Weights of a small transformer language model: LayerNorm before each block.
Each number is 500 + 25 x the weight over its row's rms, rounded and kept within 0 to 999. Layers, rows and columns count from 0. Numbers have three digits each. The size before them is the row's rms in percent of the matrix's.

# up: layer 20 MLP up, 3072x384, rms 0.0697, rows 1172-1300, columns 48-95
# down: layer 20 MLP down (transposed), 3072x384, rms 0.0774, rows 1172-1299, columns 48-95
up1172 104:557519477517515453529509490488501469494487566533513477520481530475516485485462489463464543501476474547481455497501467508479516513561477487512498
down1172 100:465480515498495462514483483507502469477508490477537520483489478520488540461525559538496460454470451519531528497508515488536482500522491503446494
up1173 103:499539463495488467502497474471446459482530566482496533555507537476495533517505519481518494528479488515473502536538509516516508494473497461520514
down1173 104:470462469506507450459501468499498510498491490495465503521487502523541502467538481533488426474470494489500449513501559448523520551495509543482487
up1174 100:520502540459471488516487507485489518512512463477509454481573512492473517526484506452504510500518494534491524506469463511499541477463502525522508
down1174 096:491480490536509484517464481501509483489510548506465498518450529482521489479490455516531447508474497474462457470482536509512540495468508490472474
up1175 103:567510503502507518508488511541502471533485536528462536485527542471518482460526519496524541532504549513465453493459464462425446527506483503501470
down1175 101:536450461472503477512489524509539506531529492500509492497516470512494535507487515483496498539448472517506503476488517507486502490532492428506521
up1176 102:530506506440525521560519488495499525486483489490525479434458488542525472502506498471530485477484496508492527472516489489480451475534474509521506
down1176 110:483512490543515480467495467475490476484438502493504511516473495493473471513495517507505476525465469520473440499511513528492511514531516493452508
up1177 096:504546501458519502522511489479467473471514501528471486543499485508486487458497484466516512508558520528494483492433498481499504461490512514533462
down1177 100:498457505491509523510514458484505491482499453533523491527483506484460460511526495500503501477483506505512492454500531507497471463506509507465541
up1178 097:501505459542490505522477488541519470522506513502518498515524500495536506523493437510483467499474513483500467525477498513508501485510480517542443
down1178 100:482537489524483510548480498485472506503476486453485490517517516477514481482502495483557449509502450516500495513486515509559472517446480502466500
up1179 090:523478513517512531505530544490473469522533499500467528495549501502485475491498477504531529477458473482469465480479522540491492458510460524513520
down1179 092:473497529535469524525475469498527483505545503482498484514467492501491509471454496514510486543461481501496458495493495512504524479543491455501522
up1180 103:487514512494488540483500497516526517476555495522490536492459488491511498498516458468547505487498507518521495511497565535449488533499492478491481
down1180 100:529463466485512500505540478484482465467524498473519504462485488488461529522542477459467467470518471506504537512480504496475505474511492537492501
up1181 099:502519452425503471510548545496483502494520504447527504524492538522461481502536507504544461484473527506482550493487513527526514511462510495513489
down1181 095:521493513444535529491513452523494531493525495497485505483443535526481496500508486479535498521491517507554509511540552487481468463507567498481482
up1182 099:515501487521510479518529526533507546510488480510475560455507483512498496504504547482525533538528519546461516483466473461515514515523515465454525
down1182 092:468492519512478552487442503568543501498494492472487468491470517504489469479495493490508497492462506473501455512532524532507497506488481538488486
up1183 095:537472536491506506519514509462492497488486573517518471502528524520490548493541491491492533490534486518514461489489474514479506494501504459477436
down1183 102:515483511512476504476501512506502439474466482498495464539543447499503489510477533524490476488480485484497487513527509454504483524505536465534484
up1184 092:456496489468504531486482498518508474544501506500517524463495519534536474479499505530507458548517467523512516477546533513490494473492496505492460
down1184 093:529504502535482553498481504527489543456508496487483475471529488484530538527491496531510487520494476484499509494508465495492517509470512509527495
up1185 100:459491505499505493522533532515497468528480537480529512489522459503476477528472493493466487509523487502456464463456466527472479468536533498489480
down1185 101:525506468505510470484520535498527511528511487563488490485474507479492488514514542537515478513483552495497495513471510472503507468491482470478518
up1186 102:500463509487536538483488486483520479466484502485502509488558507488488514510506510468471519519506459509475511540547457453472494504434549522481508
down1186 102:445483482504517508500497452503549484520479519479503469489538491467487511482488551506528430488470527488481549452486501447527517494520460496499505
up1187 106:496510489530484501539488506498485463459470476505476488494482501501501475531497470515520500509506506477498520508516454492452516502496478514472477
down1187 102:500490474500507517494500523488465524514488467479499487492466512515500513460500465487493497513451481489516514485479519480517485513470473495469478
up1188 108:537535476505502464456516469522537520486498492487489511562505454533510505511471463497527491476519516479487564447482501485465490537477519435494498
down1188 098:498457480492443498470466494516519517516485506498439476477511474501511493476485512493507473488517506494452487496550475478540460499461466510509495
up1189 101:514494492471474494453491480490503480528508515499492491460506488526485472494534462511507515470521483501453477517477465516500489477432445533468520
down1189 094:520527529466484511504473488507451500501511486507516525503498491515511491461501546485461499543498497498509488542496515463537529488454520512503493
up1190 098:515519494494499529505507502468474447483479529481488493507528533511464491555528457438480507483489525518484521521533515447524520489519486469518409
down1190 101:465524494509458520500480488523461490504546471476484503496511465477483491481526499514499487518518502493501514540469520534527487522476533501466525
up1191 099:514484472513470489510526466494504518513479525517471559489555486481502491494527486465528500451484500512472489474484554551527488543503543471459473
down1191 100:463483527505499502488538492508459521500466480478456440525508488505465521475541520471469532529471502509478554490483490477476529489505451517497510
up1192 097:491503468526482482497499528503509488475494495516451501495509500524495494499466498491532465437540495527517485501492503477475551502518531534544539
down1192 098:489485490498492521500475517485495497509467497508478446521474478516509483494490481483499516516465508472465498531489518517502478528533506514468516
up1193 098:490538498490494480489463513502507493512555494489481484475524519498466519511467529511490479500517518461525463495493458461481474484530493511482465
down1193 097:477503540468504531501500503494501506467534471488491543490459511516462489492498507490529477501479511483482518477463484488524493504515505497502526
up1194 087:516510465470464543495557522522498534509530512480517545469475539506548507506501504510504538491511516519484424484537508507453477528544459473515479
down1194 096:461451513526501477500481484498463496477496482532487509548493515527525502481534498497480493490532478531501497507508485491521452502463495490466521
up1195 095:496476483513491478528480487499488490461509478504508517502534503440504508531512474480512472504504463502473507455476526469480515474493516502472492
down1195 091:511520522471501461448492470516491474494507452476510468558536486489486502498529473497503517477497486503505525495515517500501511466529520466488524
up1196 091:463516497515504494500513515505495478514552523516509481523478512488529493533532474507515510523506466490508489463529490503514511544494499426546512
down1196 093:494556501470501478477497474486510462462467537533524464498436481511520509464501501489494486489504489521510533484527478471504514482481459488509513
up1197 096:535485474525497532489537488480527456527489490501486466456528479534528505523500506493483541413498499538497501514532537504492455505457481499500490
down1197 096:469504484496470471500482527474470538489447495447499501461480528455519485480506498541501482489466511473471481530514495496486518503511424502491489
up1198 107:448483505470495515517514531495527509507472469473508511508487499523521503514454466485495513537432483495472522471501527474498495471490460510518502
down1198 104:500529480523512495464473472533526469469507522480480478509507495502486496479513492466530514506522498509519465494492494540467507477483532497500522
up1199 101:457538530500515486554446516507498509501486454506543543507506548476496493537481488489532485491520479519518513507488486488489527520483454486479530
down1199 112:496531519493483473500479477507492463555536492538472509505482489443499520501541506464478473503497489478493525501483465495517507502531518526524487
up1200 105:473492520516517483527501491504515499497507513542497518489469488501453484459494505500529501498484527510521495479502543489488509505503530484485497
down1200 093:481522445475506515470456516489455540529521500463504508520510528499512523477539530455496491500525448497476500512482485513518494509509515524510463
up1201 096:482505497498450540525480505503513498495523530474539502460544504461487511522476446491520543503531534499489493494481498519487497443516486514483510
down1201 102:548445476526527492466532517476497532474498467491474522530465558528471477473506499555487485517473481487488512466474497526478530480505524488508503
up1202 095:504508514498523534501470500484500485529483508484467542504482478540482519517459440518520510514463462465482486546492501488478517512536520516491493
down1202 102:498481488515483492501502497538452486499502473467510458470511461490505506488569494498508503489537515505494520468506495453491497482504511444466473
up1203 093:519488521516473524585498487490442500541515499506447501474539498521488498524472467422479539470514453456472465464528497513524521447523510520520485
down1203 095:482490488488464488506524475505526491504479484503483521516487510516494503457501553559474472507447480482488517490439479480500481516511464531506514
up1204 104:510482522446542472482534502484460494508479482495508467567511491526483512470475495489503438500515500521477499502486491505532497532488497483470479
down1204 103:503503487489523503484456495495538500508455514490522521517500523490458501474479482470500510504512462499496508456482463519474523515494496457490535
up1205 096:497466477493524465477489517499507551498524486490523508502503480523515478531476473506477530514506504543487493489531489467518512556480513542487504
down1205 099:473492516481476516523465456514461499505483512470506509478440481485482484492498459511472463492527482495442477513457485541508538484513515449506511
up1206 101:484505512522518516525530447521473476548508481519492486513498502466562494485496488527501482486494516548492524507494489496455497527492493485545491
down1206 095:495480506496484499473502504481517488490514478467501517495503531503494524504487500512569465508499502534457476501499457526504514513535521537534507
up1207 100:528523519463489486471494445463492492480501542450466560500495496481512505478522556475525505524522505537479495498494520518486506524498475454534485
down1207 101:495502507490499503510497509460520522517474469477485497489488492508506478525500459468507483516492494461455522483471530526499486484460508482507456
up1208 104:488453471496502452469516536519482477530456533498490494470501514460490492502490459489528538447509548489468551465520460483489537495505518453484468
down1208 100:497525524498474477507473516477502500476501522501483520529506472502515520492567523484539468467524485453506489485491465534467455484543485450494494
up1209 097:537526529504506538467576520478498510498507528507530488562494519524476534483487538469454545506533453482432520482466464477481535432485483505476537
down1209 088:493521500470503511515436542497501533497458467496498487443532505490497464514527504478485506498438481489528515454508526486454476515457535506508467
up1210 099:460489498554470455494522527489463489535486500504474486524465487518462485494521484533527516519499471532481461510497530476503508552521495507531454
down1210 096:482529500496491531558510505507490495470474499500434497452513473470487470495452526495484532533501441499476469482496470494509506504492511490514494
up1211 107:471499504528486489555519498493484508505470488493436480516522511472549487518518463507499480539503487553481508515530485496518508526484491469477470
down1211 105:553524491509489512541494495475489501454515515498501520511454518461497492504517488490517483481510532467503466477498540492535536517491507477523534
up1212 093:549482535527522466509487478499520465547502478524453513446513510488513523564461472502500537503485491484493533503492542508553507537491460498507508
down1212 091:497497482536512502463507505512542497524485483580487530509519534476485488486480513494546519477506461474488444505528491490543465523505493500498508
up1213 112:500502516512545459518536511553504541518528509488472533482517496500475539515521484487527516480516494488509528575518481492494470494490496469455490
down1213 098:532487484522487507490509494493484495498470505538506544522512499451490479523492465452481528505505507467492474468501505468461538509518509547568478
up1214 102:490474557539506493489488499510510483493506477509498502510475538468465536505490487484517496526459466519521468526476521525512465493485502497506524
down1214 097:521479451540499479488466528456458553444491504488481506474451510481507532491492477500523504503501425524487519546465468491496478439439504468487507
up1215 096:508462503504506519460474443480496540489542498500493514500498474442509482504492530489449522482504495515490542486449464501476512472527457496452473
down1215 102:495499475532507503512509539499532493534511448431465496503504484485535527496487477508523499475487471468444459488476497491523490475513485484465515
up1216 091:452520501452506518504478502500483485509528476536490474486500494514510436522541513528489493494473527495451477503472493523470456473486476527500484
down1216 089:487463496473481488505487474514498516473514478481483523471479501503518528496487522483501480483528509463478521473484504497489483491493440494505530
up1217 105:469498497495471494495475492511428516531472548489533493503492449490487493502539528500475497529513473505512493493548521484525442507506512487510458
down1217 092:497516484482516528492498477518508503499498485534493479484471490482525453504528534481524488488506506531534475478482532479484474481519524505435477
up1218 106:513519461504452490475461502509507532458509517529513501547483512482504506546485502469511524488489516524518492482511493477537511473537506518485523
down1218 106:459466458483528481497489506445470478482514487486514487450506507502483520492524511564492507524525483521459500515512538522498472546494483481499456
up1219 103:541496522528528485522529446525557456509494488485512503523498512453474468463443478531498476526483488511506508486517527491470518507518518518475540
down1219 098:524484437473470496461507472510472535502481508472500524524521494513509460518508515476501492507524478528486497521483497499482491502517494502541506
up1220 097:516519499507512504512473491460493524482539520483487498478545519503480462459520468534466530487535484521500472491511502544525470537536504509493513
down1220 095:505521510536485472475533503437479507499504504492482498499490468536513497468436503501496561502470470502561494514506495490499516542498554471471473
up1221 093:520512497434489494474492504507497473449496448498547520467498537520532489463461466526446512532522477520546507506495472523460508489481471466505461
down1221 091:488510532463513513525479501533447501521507511484522515486481513478507515484527506472548455501504482467524513467486491487510559537466535508495528
up1222 099:527481490488467480516498489473509510476493535520514471498515531508479478497521483478462500498520492484480507505479511465502522525477503501536487
down1222 104:483507487516526466507480514503495468489537477477441488492466488464510484474512525542519444460465515454511492435502532484497523485448482467508497
up1223 107:516491479510504499562504465527515439501480531538519497535529526473489469542467461489475496511525485489474526498497526482519468472480509507499463
down1223 117:472493467519505447484465488465492478482472501478493493516515508501476512496411540484570483541459499498470489492531512503491513460523466460492505
up1224 101:428491515516508503480496508523474463508479522536500508496495493472480485506488509462453512495511487443533543501484519513534465514473489473499523
down1224 107:493522470506474470565502471501459512477489488467446503482527440516548491518529488504486498503478510525459505474514490495489537537512505489482542
up1225 098:468511530487516502493517532500506496514503511493496482511501484509529509477498546529475501514492495502469556516487539508457496520500502499468480
down1225 093:511539469524495514505482475482508500507493460476436477484491492463486504511533553479548498510532461468492547484508530500539482447503482508507490
up1226 087:473499542488476536555525521471575475569494554525438514506510501506462475484510495468487522510532506514487480500542521519497481487496513466510490
down1226 091:504495469495486540532477539513520479471512516489486541468531555544448471532503486523509492490504504477478439500484511479500474517475525517484438
up1227 107:488476487496524499491482467541492471524505547542554491515499471538459488529454526504486523494526507498479531503515507496520444466522497512524507
down1227 103:439438539528480469500493477517469500484498524508493478508477503492549495442467464502487500480511480503497533477474500500532502501478491517485500
up1228 105:492526478495533442489501494494507475480505489527507444495510505493491487492511501489493576505513494507538488466499438510500472501502510520472503
down1228 099:482494517486543514520467486514564477497527493477457485488473466505462493457517502470522479442508500514492506508460524477483530494504543494538533
up1229 096:498554487487502468531480453508517542518528503565496490509519498491518491483477490492487486513498502510507495492478494522512497447530462524539496
down1229 105:516451489494472492502485484491485502495459516477481492495512501487477526503587521504481506493462497497475523477514521507504490492506520459484523
up1230 105:509490488479489529508548508529517521483471501497530483469502505501486517484482437504508494462500510489501472490498480519496476439476515500530479
down1230 101:475482497539507458487532493484512467482485457487556484472463518507531498494541514493483495549539488501507494523463525468503504567505502517504481
up1231 120:483462539481494504469513518485520519525519443505508457493510500529500512501475500521485550471522515469521489491481496498521505561492537467495509
down1231 109:475546521529464457512518489492512478530513518465445496478490495474501478494519505509481468533491526498497493512476453536521458504551502490511502
up1232 099:551417487523528501544542516490441493521490477507510528482507534522473445488512484529505499497488493474501476509491451514507506495449525489518485
down1232 113:491454487514511488466468449508521445507490488424480489484528446483514477527491528508503455518456455500466495533499518503520486480522512487513508
up1233 089:465548512480474514514537526482489559499505479529514485507525549488513482554541496486506500467506519496444487487473451504483554517527496481500479
down1233 102:531496495497514509521498464497506466495476461490502463489470512432504494503560503552490474501466506493433563486530495476522500501489480479476505
up1234 107:509514507486533462485485477457517487551542519507483508514536503506530470520485493503499510554539508475527512483460520492484500548492509531490528
down1234 100:491516474500525501469452461498524490497467500509517463496488438538485495480482506507510516499464540522494517519484486481485516525487498485460510
up1235 096:505566516518503497486495471545499512496492501530505471470502527459516491555489520451492507526549530479471507444517496497487525478512512506498504
down1235 087:476479506491536452479525493481490524506482551550482477510522490502516531459517541479516509505495521498468476506497506527512487496510515475507497
up1236 095:533492504518458517535490499554478497487515545455536515524516501463504507528469470492529518504511489472503518511488488486489494517539501537535498
down1236 101:517491456505492491487480471476488500491488477474455507503463494467522500474503530525524441503508407495520487465472526519505502506506513479483544
up1237 105:518487493463521485499487500489512488482466515551484506521499485499509471505447522492487512493525483520495439511527493502490533543455483451523489
down1237 111:486497499518492453500483469474448492505499523482450519523536453500525560484481475483437517478481479482482513497492516519494530505509512476476495
up1238 099:490520497491525454507488526517518511488492534523508496499480483502465505511529503502481529546514471504527537545541493491507521498516495505499494
down1238 101:515486494501480507506469512508465468489449512476509444467486499471535466495502501458481512568480504491480495517462481481489505465479497484461502
up1239 104:481525469491491458520472537504479492497546500518549512501525500500511499499510515482481513479519463509509462531482536525467497493482546492501462
down1239 103:554542506519503494470535506483517532468458519469480502497468489462508507474530502476510501484446480479469536493506516473510451524469469497496487
up1240 090:472535496542516497486490486518502467522477508479486520491530531451505543527506532478509515511487496492502504521486498479487476480537536493496523
down1240 102:486487488514470483466527463475503497496519502496455489480497514527525487464529519498489455498440538546509523479461555467475493465498468500525510
up1241 098:495463490493441464458488526493517515497491447500520502509463577516509478477569479521514503488501535527475471500517502507501499525458500502548481
down1241 094:515496503515485488469511466504494502483505488476458529506478497511442492468501476465519493504555531505526503504498454536543496529490514518444499
up1242 099:503472495499481489456494500480537478477457523497480542499497520502507486506479483447445518519511509494467525534493495514494462485503533471539492
down1242 102:523494500523535514507512537502488438501462527463505508512502524505493554480475500494530465503468526516515466470489549472493485488468516480459500
up1243 099:492502478512536557501512490532517461507498497483462531489484490465474468528501498486496502528510503484466530520500477471533510489519485512500488
down1243 093:523503465476481487506477508461494519518485477478477492471481469439488544481468480502512469492455481569501531494479545481492494478480470489486482
up1244 106:485480495531564525477523514478516472526475494489501494500515527540516552500526482505546510466478508495474521510512549491486446533479475500482473
down1244 101:470479514503497483511498509508514444467433517500498552519487482477491490547549499498477455484493509530459491524508521492456467509555466469544480
up1245 099:498490458530523509468500493483547530534518466499524537494530486479523458519538487476493489482534467492519520515510499480494533533475487517466493
down1245 102:501530482497493539474486520498488518549479468490518499520515478509474492454501495522456476501504556519466511500512558504497517491504486498528447
up1246 104:505478506452554499500536508483514493503494471490520493505491478502500467507539489513454514534501509516479465521449485505497513449531500470511452
down1246 096:527485510473527483520528456494477526506501540493500520538479466463462529451514501492493453502518485438483499469485495489497455478476508445535514
up1247 100:531493519503491514511514465529489501540501521541502496519531492471520523524510488502487568487471521493525539485525506519431445504447458460491484
down1247 104:512506497521478505504502529520496530478484497486489521517439488496471515468497539512479527480479517466550519487498496460499490533504508461484485
up1248 093:502512513478453543469481489511518511508485535533501512540482524474513476511499501472530480528536512511507479478470511503500537500493477475513563
down1248 097:464498450506497529511486483519491500534505502443482463560446472469508474446513474523523506502463517470522531510505502528478489478510534462487471
up1249 097:468481493476478533528488495513504463526474502560503519516507521538526441549465497471507492510484494549510499500492498517524472520498509458459507
down1249 097:499455487465507531515486504483468522488460463485507541455483457533515496486519503475495498493491500517495482502483516478522519440465508491494508
up1250 093:488500519473512470509462529510507550500485520484538529496417541537486506504488499515522497523508517483482525508515507478542488510500488515480493
down1250 098:511466541520497523536476482516441509484506485516490511554520500524529485514514529472490518515520543520502494469466507478528457498518474503532501
up1251 105:487458526471530509460517528501443513502530492482452449499556509501504486507526502440502506483495492547521508553540503504494525519538496510532487
down1251 094:446564490468492481492494468532550470573523505507459468493478500496508499487493504512502435508515494533518478502490469490512522492515484496508457
up1252 106:475541483437499502454525479502531436532518461446468524547564471510473503450463473500530499474491457560494492496493527492484487483509475506490476
down1252 104:535461475552509502504524482471517465530536504487480462477476445473509481457527509509458495493487479500454525536502486488540537532472510456492455
up1253 101:519458465506437498556498522454539507518470469504523471487518522529539477497509523494471493529539512501502518519508473527526493504504505447500497
down1253 097:493513545465493531512509531482499543465497503497502502485516475532512485509507516511497511445489505535510476502484533542500525500513485557491508
up1254 108:486509533476515464518505478487512540486517539505504548540505537514457479507471497464527468528525501515489493487510488478511531510480506482494467
down1254 109:513451504517494515512484533524474513478570517515501526503458506484459510493502452505535542497501506510519525519487509526465512514512478497474450
up1255 099:528467472508509482498511481496472500499503539470502466429550480507501481484480514499529523506533507505498455500513468470538469522509488516498500
down1255 103:473461495477502564500519475511513489509493503513491473494476473513479523462493466483493447495502461499519524512472524497462540496453447508528478
up1256 097:518525473506506548527510491470517486537490492489490503494508502520509494504505444496507485510516536463521522498499498481466496501534446536501487
down1256 093:465519463500466497532523508524508509522489476534458511499528471448487502527523521442531506482479493474476494493509478502488493522448545523499539
up1257 102:459509522508468488526537535506470539511514511499462538541442500494454503518447535490485464492475437488518498543508505493499523518473458512464508
down1257 098:470476510460484532497472501481495529507487466531510448436496489517527531482512509506514470564467497519486502488518466525529496502499503507494504
up1258 106:500523500542484548462511519465468493488500529457493471519499466499516476527476471467468495472524449482522559503532502498472466511469458464505485
down1258 098:511544523474539518512524463490476481467520474506506492528488498447483510434481547499513516509458538503511479484495496510474510486514506538472475
up1259 098:482496494484507494468509493503488516503512502514499512488538456529527488515467523503550504496520524509527511493510495507473530515518496508519506
down1259 094:507498477529487495526532487484492458468505471488512555492499485469450490496509486457504476579530514510479528481517496536502456521533522506502533
up1260 098:477518518584535477533496508505504480508487511519556482505510544519542491470488475513492516494503496500492471501494511450495492544544519538497477
down1260 099:466527472477508519438476466527521498507450523483477512481500465484460546491545535561523487530527492513512501497508518450501525492518542462495539
up1261 095:475520488500507510511544524481506460472476491528539504518466479486475490493514466495507462484453521485457528501497516540512488485537548515551534
down1261 095:477462504499498520523471469520500498499502477451481520479483542510476498465512511494534496498483503503491467477485498500539490437469512493514473
up1262 097:496459469473542492526493548526474474485475476497503515489486542516523532506487508490481522519486512528485497494477502539503488461503458545486494
down1262 095:493483462507474492475552491511529491506500478488488508511535460452550466506482491474500457498496512476495501470522510510520519503549539497491475
up1263 100:487589516543480460495494480488489482506529470523505530448507501524469471527516552480512483510495476489497491513492494505474497532483496556538497
down1263 101:466538505512512534501516511496494498506487499467489497510541499530496519465504537499473488505480479542468519526483563506478498481493522513532528
up1264 097:507463473485489490533519498537511478518487476472514514499505491467474500547526532472502487545587552500514509474514489510477509525492532539535507
down1264 095:514482504542482546493525490487554485531539510478490488479453467521524505514505483501515504498492515524483475476480520487484513540495535492446504
up1265 090:490530499505496486479500493461489505504502477517503499497536516503500512498495527526508508548493493476551496531468481470504506515497533478510488
down1265 092:460496499474500529479477522495500473532500525466520501476513493482531494489459551477517502492458469548503470527524490486497431496494515539516525
up1266 103:473481477508484482512491534508511509482506460513512489509482445514549498537525535485494483484532478506458510481503535476541484476475492532493427
down1266 097:469539462501495515471478496538458482529492465474535475470503523480490478469529469532503486488535519459468520533471493489530544496496517489490542
up1267 103:488500487521500488526484517489525471494470507498551509480521549519483495518526451535470464543521545517462476511487472509571494515522473520431501
down1267 101:513510528526467497505471464508513491502494496447468533514499472497500512472498441497472510479490463498487539560489503527493507491503488489506517
up1268 098:521501501458503515525531525507507501453504474480486532528501470505528502462511478479523465476469460510480487501467495502479524460527508535485469
down1268 097:470487495510498482529499480484487476509504465501472498483508514480482516491505506535510479500484467559526507487511498540485496508488517507522517
up1269 104:527493529529476494539479496460517561538517496510519518510501549486479478469506527493502516466465531497522509516544502520475487523500508512494489
down1269 107:464463469505517518489491471485538498490519436509481479500494455507488498482479525507497493489486473492468466488514507524480452474481488486545536
up1270 089:472495501456494476532495515473508511533531524545541529484509489529462514519558493452447494497517520513585512509535502496507503550467524535538501
down1270 094:502504535473496507496492471480499514454501469494455529467511494486493544463484530490518467517458505509502513466493505467458507567514511546487483
up1271 100:484488482514556517486520534484506482518485463509474484480507568486505543555496505530507478487531521496512535537459506514460536475498470542513489
down1271 104:478444506530474461508478486527502511485519483475457543489509510490476515479505485483497500490474467487507550469475483564545510502487510468507508
up1272 099:512493499488490479515537489486513466445512487528496483496465482462505457542512452458500498503484479516488540521521479554511514453465506512496485
down1272 097:468498494458473475524456529486471509510483471484443489449473491501525494464518532486487506456480492476509517464536492565497505497537513478493504
up1273 108:524444540497495543488467498505487546518527535496516497516550515496536561466502465469492547483487499515467502502461487509518534500535489508445479
down1273 110:504509509488526506469465495472491464485493469486507508531523491485514469479497533486516494483474532485508525501469516462491515509516497482487485
up1274 106:497459440525492524503489431504481469501501561518486503480493508468501510533476512477507496513492505506530537490500481479497475502522488459527522
down1274 102:555501508476507497531477514504471528529477481496515478489463473485485527454499508525482478547534472514451478496490486513444452472483503470473524
up1275 104:561503480535519510487494537485466510474495521486486531462490497496462482502474482510485534466509507505493501520462505504468493546506518524526483
down1275 098:507464504504459500474495494476504507449526511430503508474514516475483491486535534518495463535532467503513522465511500494497514476540545476485504
up1276 100:527500493509492451481520499478480508553520533492519439482501569527485506527506489490520503522500551495476487445485487472494525465498538511464505
down1276 096:519479471471499524521501496558506483553529486467513453462496507504560488456515523487496526473492511510522470522485494538472491480507521493575524
up1277 092:501438492492490511457535496541473520491514527469510523514553490501463480488445487464495496506498517502475484476500499485478499491523498510454474
down1277 115:507504500529504486478506487497514444479497493503475474511452469478498512456506509532513461519493471491475494487528509496501509443516473474475532
up1278 102:501493459512524486457495521476509473542508521469489488501509516516483506477474477511530501507493486492520488523485462513488500498507546467466502
down1278 097:505503507515460502481475474497490552494469528495512530490475469480498475521513508493486497494476483495475516436506535482525490509454456481516451
up1279 103:554519472512513519492519509488500506521524515531541465504546549459527496491474448467475459530511459560530520493487545557498532556539475507500488
down1279 101:500495509471489489558495510478534487473439492522506468512519475487530502473534479462507516513455520482522495496472518507498509487500511529461517
up1280 104:485473514468487515504464491444513487527491513525512550525488514512533454487458475495539541472514495510522486527459549491469471521518500490480484
down1280 104:497462494510510487473446508483492499506536497491483499498501493512556518500486495477531511497467495502513488496474516487506472498472488474464501
up1281 098:482520485516486480548506527464515495509515489525447474491510507515459509490484481529515495484507516491508547533535500515432472512485513494498500
down1281 089:531516521518520517484497475526510528497484493535491483536527493479504467490518499464543466453469503514523518483475532490473486443525540484474501
up1282 091:566501516468481475493506542491515496486568519494499517522553488412479476520473497479478520486491499484468472519483451521488504481478537513562501
down1282 092:518502498503527530511467497499534535494450473500474506493472473492546493525484528551543527555480488446455508461475497463502508522482476512526486
up1283 096:471541519519514491515478491524526467466507497467488484469542493498490485492503491484525501476474503552503526518512457532499567501524464461516491
down1283 091:480456479520552503463510479490459447543542497463523473497479494504543501498513532472506510491496486527491498508502465514553494479501472473491467
up1284 098:482488512511504534469478507465507451457551503507513492503534540491538514505487528462572537503538504452490491491524479511489526477475522508511534
down1284 089:529473516470490478540519529472485515518479518563478532491478512505493473485498488495483512479543546486507505460480495474465499502491524495522525
up1285 104:475488452475535514518463478469515495489493470472507519495507525481520457518472498472515487492499499520449525501490518510486539502439507523483516
down1285 102:472521426491496495533507487462475512498498492509468506470500470456489536495537539550493509457553489509513513480459503484525487514496503519516498
up1286 093:479564469530493536492503538484496532512444527480499486498523471523509506510485508488508508530505454484476500549499517499464481498488525519549495
down1286 094:499476511479519525498529522536465540494498471500490531498486487477462461494559499497506507537515457534502479471466474520531481479538507477498511
up1287 111:512516502486508508447503506480473451478482521503517535508473490510477541460475443468490507473501522470504498525486470495453512450513501447504518
down1287 095:496488464500499545523558466451502486510526456510483518527523465516501514491506492500528493512501502500523488469483504458480490498495493544431485
up1288 090:507487504520491503483511472485471514547522507445504463462534472489495516461500528503494497537480492451484471501505510539471525504476493499505495
down1288 087:464539536482441480516481491493526516527460531512503566506503496519511531495475485515524509471490466494499483486490504480533437473478497484493531
up1289 095:463435493542486501494541507504484510459498496473493479534509504504522511472472520510477491489494487511513478481503506479491517483512475523548495
down1289 098:520488504514467524530466502478482503517476504517472521541506504516520495526480481529537496523505490514509530497459472538515485524527498485495469
up1290 098:524486497491515453530551459490475478505467484485487471482488506568479432482486474453537484498507487524503525498509531519536521512494475533508514
down1290 098:500501496534499472489492450522567530513523498458475492509529510484471501488514536550495494506452519495511515509493475493510500472539481470498533
up1291 094:515488464488525466461491486456476450504511509504499461502494516481531460495513459539531511472488542484490508528511481514508495491498462499458512
down1291 088:498510510464486493517465518479482515512491498468514499495532476514466506459468539495520470537479524524463507469521464443499503494504529502472478
up1292 098:492511472436511502507513479455531509476491488521510460467467481589484457529519506548488479477516498513504497544444524527454465486496524492455431
down1292 100:501494505537502508525528476535541534501484474576479517497497550465522472500497519494447505502489505503502487549513486527494479504502497522480487
up1293 094:526491521491478536484497465472455519472509509537517479504525512465536468497495501505489488458494474511531522463491469508456477485514495490511542
down1293 106:526477495503472477500510504517483483485509503469472513489466467502519564480526526496493482513441481474478484495540536472545500530515452479444486
up1294 105:494519479490472494501526533475512503503530520517499519482528518506531505412512508512482527469468495483519498494497536536490471528500513526505491
down1294 100:507475497466513485511513457491508507512503493518451457468438489520502540467523478553489514456480489505457492515487445526451506462467497504498532
up1295 100:503446508486512492505530528515510490460480499496500522508511498502481508519429529501485506468459538493532466475478468430485479495455472501468477
down1295 108:483510440511543506487484495483485482513523486522446526490486478464510497484511552511499487514484487478521470514461487477507467506459506500477508
up1296 101:532463505498489504494500467461493484481500516514519513481493537502517494511451474514461488498511466486488488549499491510471428489507451523467505
down1296 098:486497515513453498489492530520481545494530455471499465458467500486509503502515487514536485499448510505535512465457509546484496505499531499476509
up1297 094:533482500454494505491522469487451522527498531504519471490548495461507511460485516458463506507516457462531501453523483484520459517500498477481494
down1297 094:494511458509501511493499511509531462480476502467478463486484494476468516498484554500497521529480474506501518500453474519480490474518483484529493
up1298 098:504495510435501465524493521501510548466535506475536515530530482501500502520475513480476490543504460508495518458493514509506518508493504469501536
down1298 099:517484450549466510480498506488501487498496467496499492501458487458495502471517464493483488492481476512454526505509508490502521492511487504462506
up1299 112:497453507477463512474509549509482509551508482517544491484495525501509511512456453497518486484483484479488530505494501482467415498506525481531496
down1299 109:471517494541498503499471486499499481475517529497508505518549473503533501493498474529499457506494429490498508497491515518517460480556517475472482
up1300 103:502458465487489515476501477495479528516476485510499495515517516515499530530464514502500539507510516505514475458467481540470481492506526509465487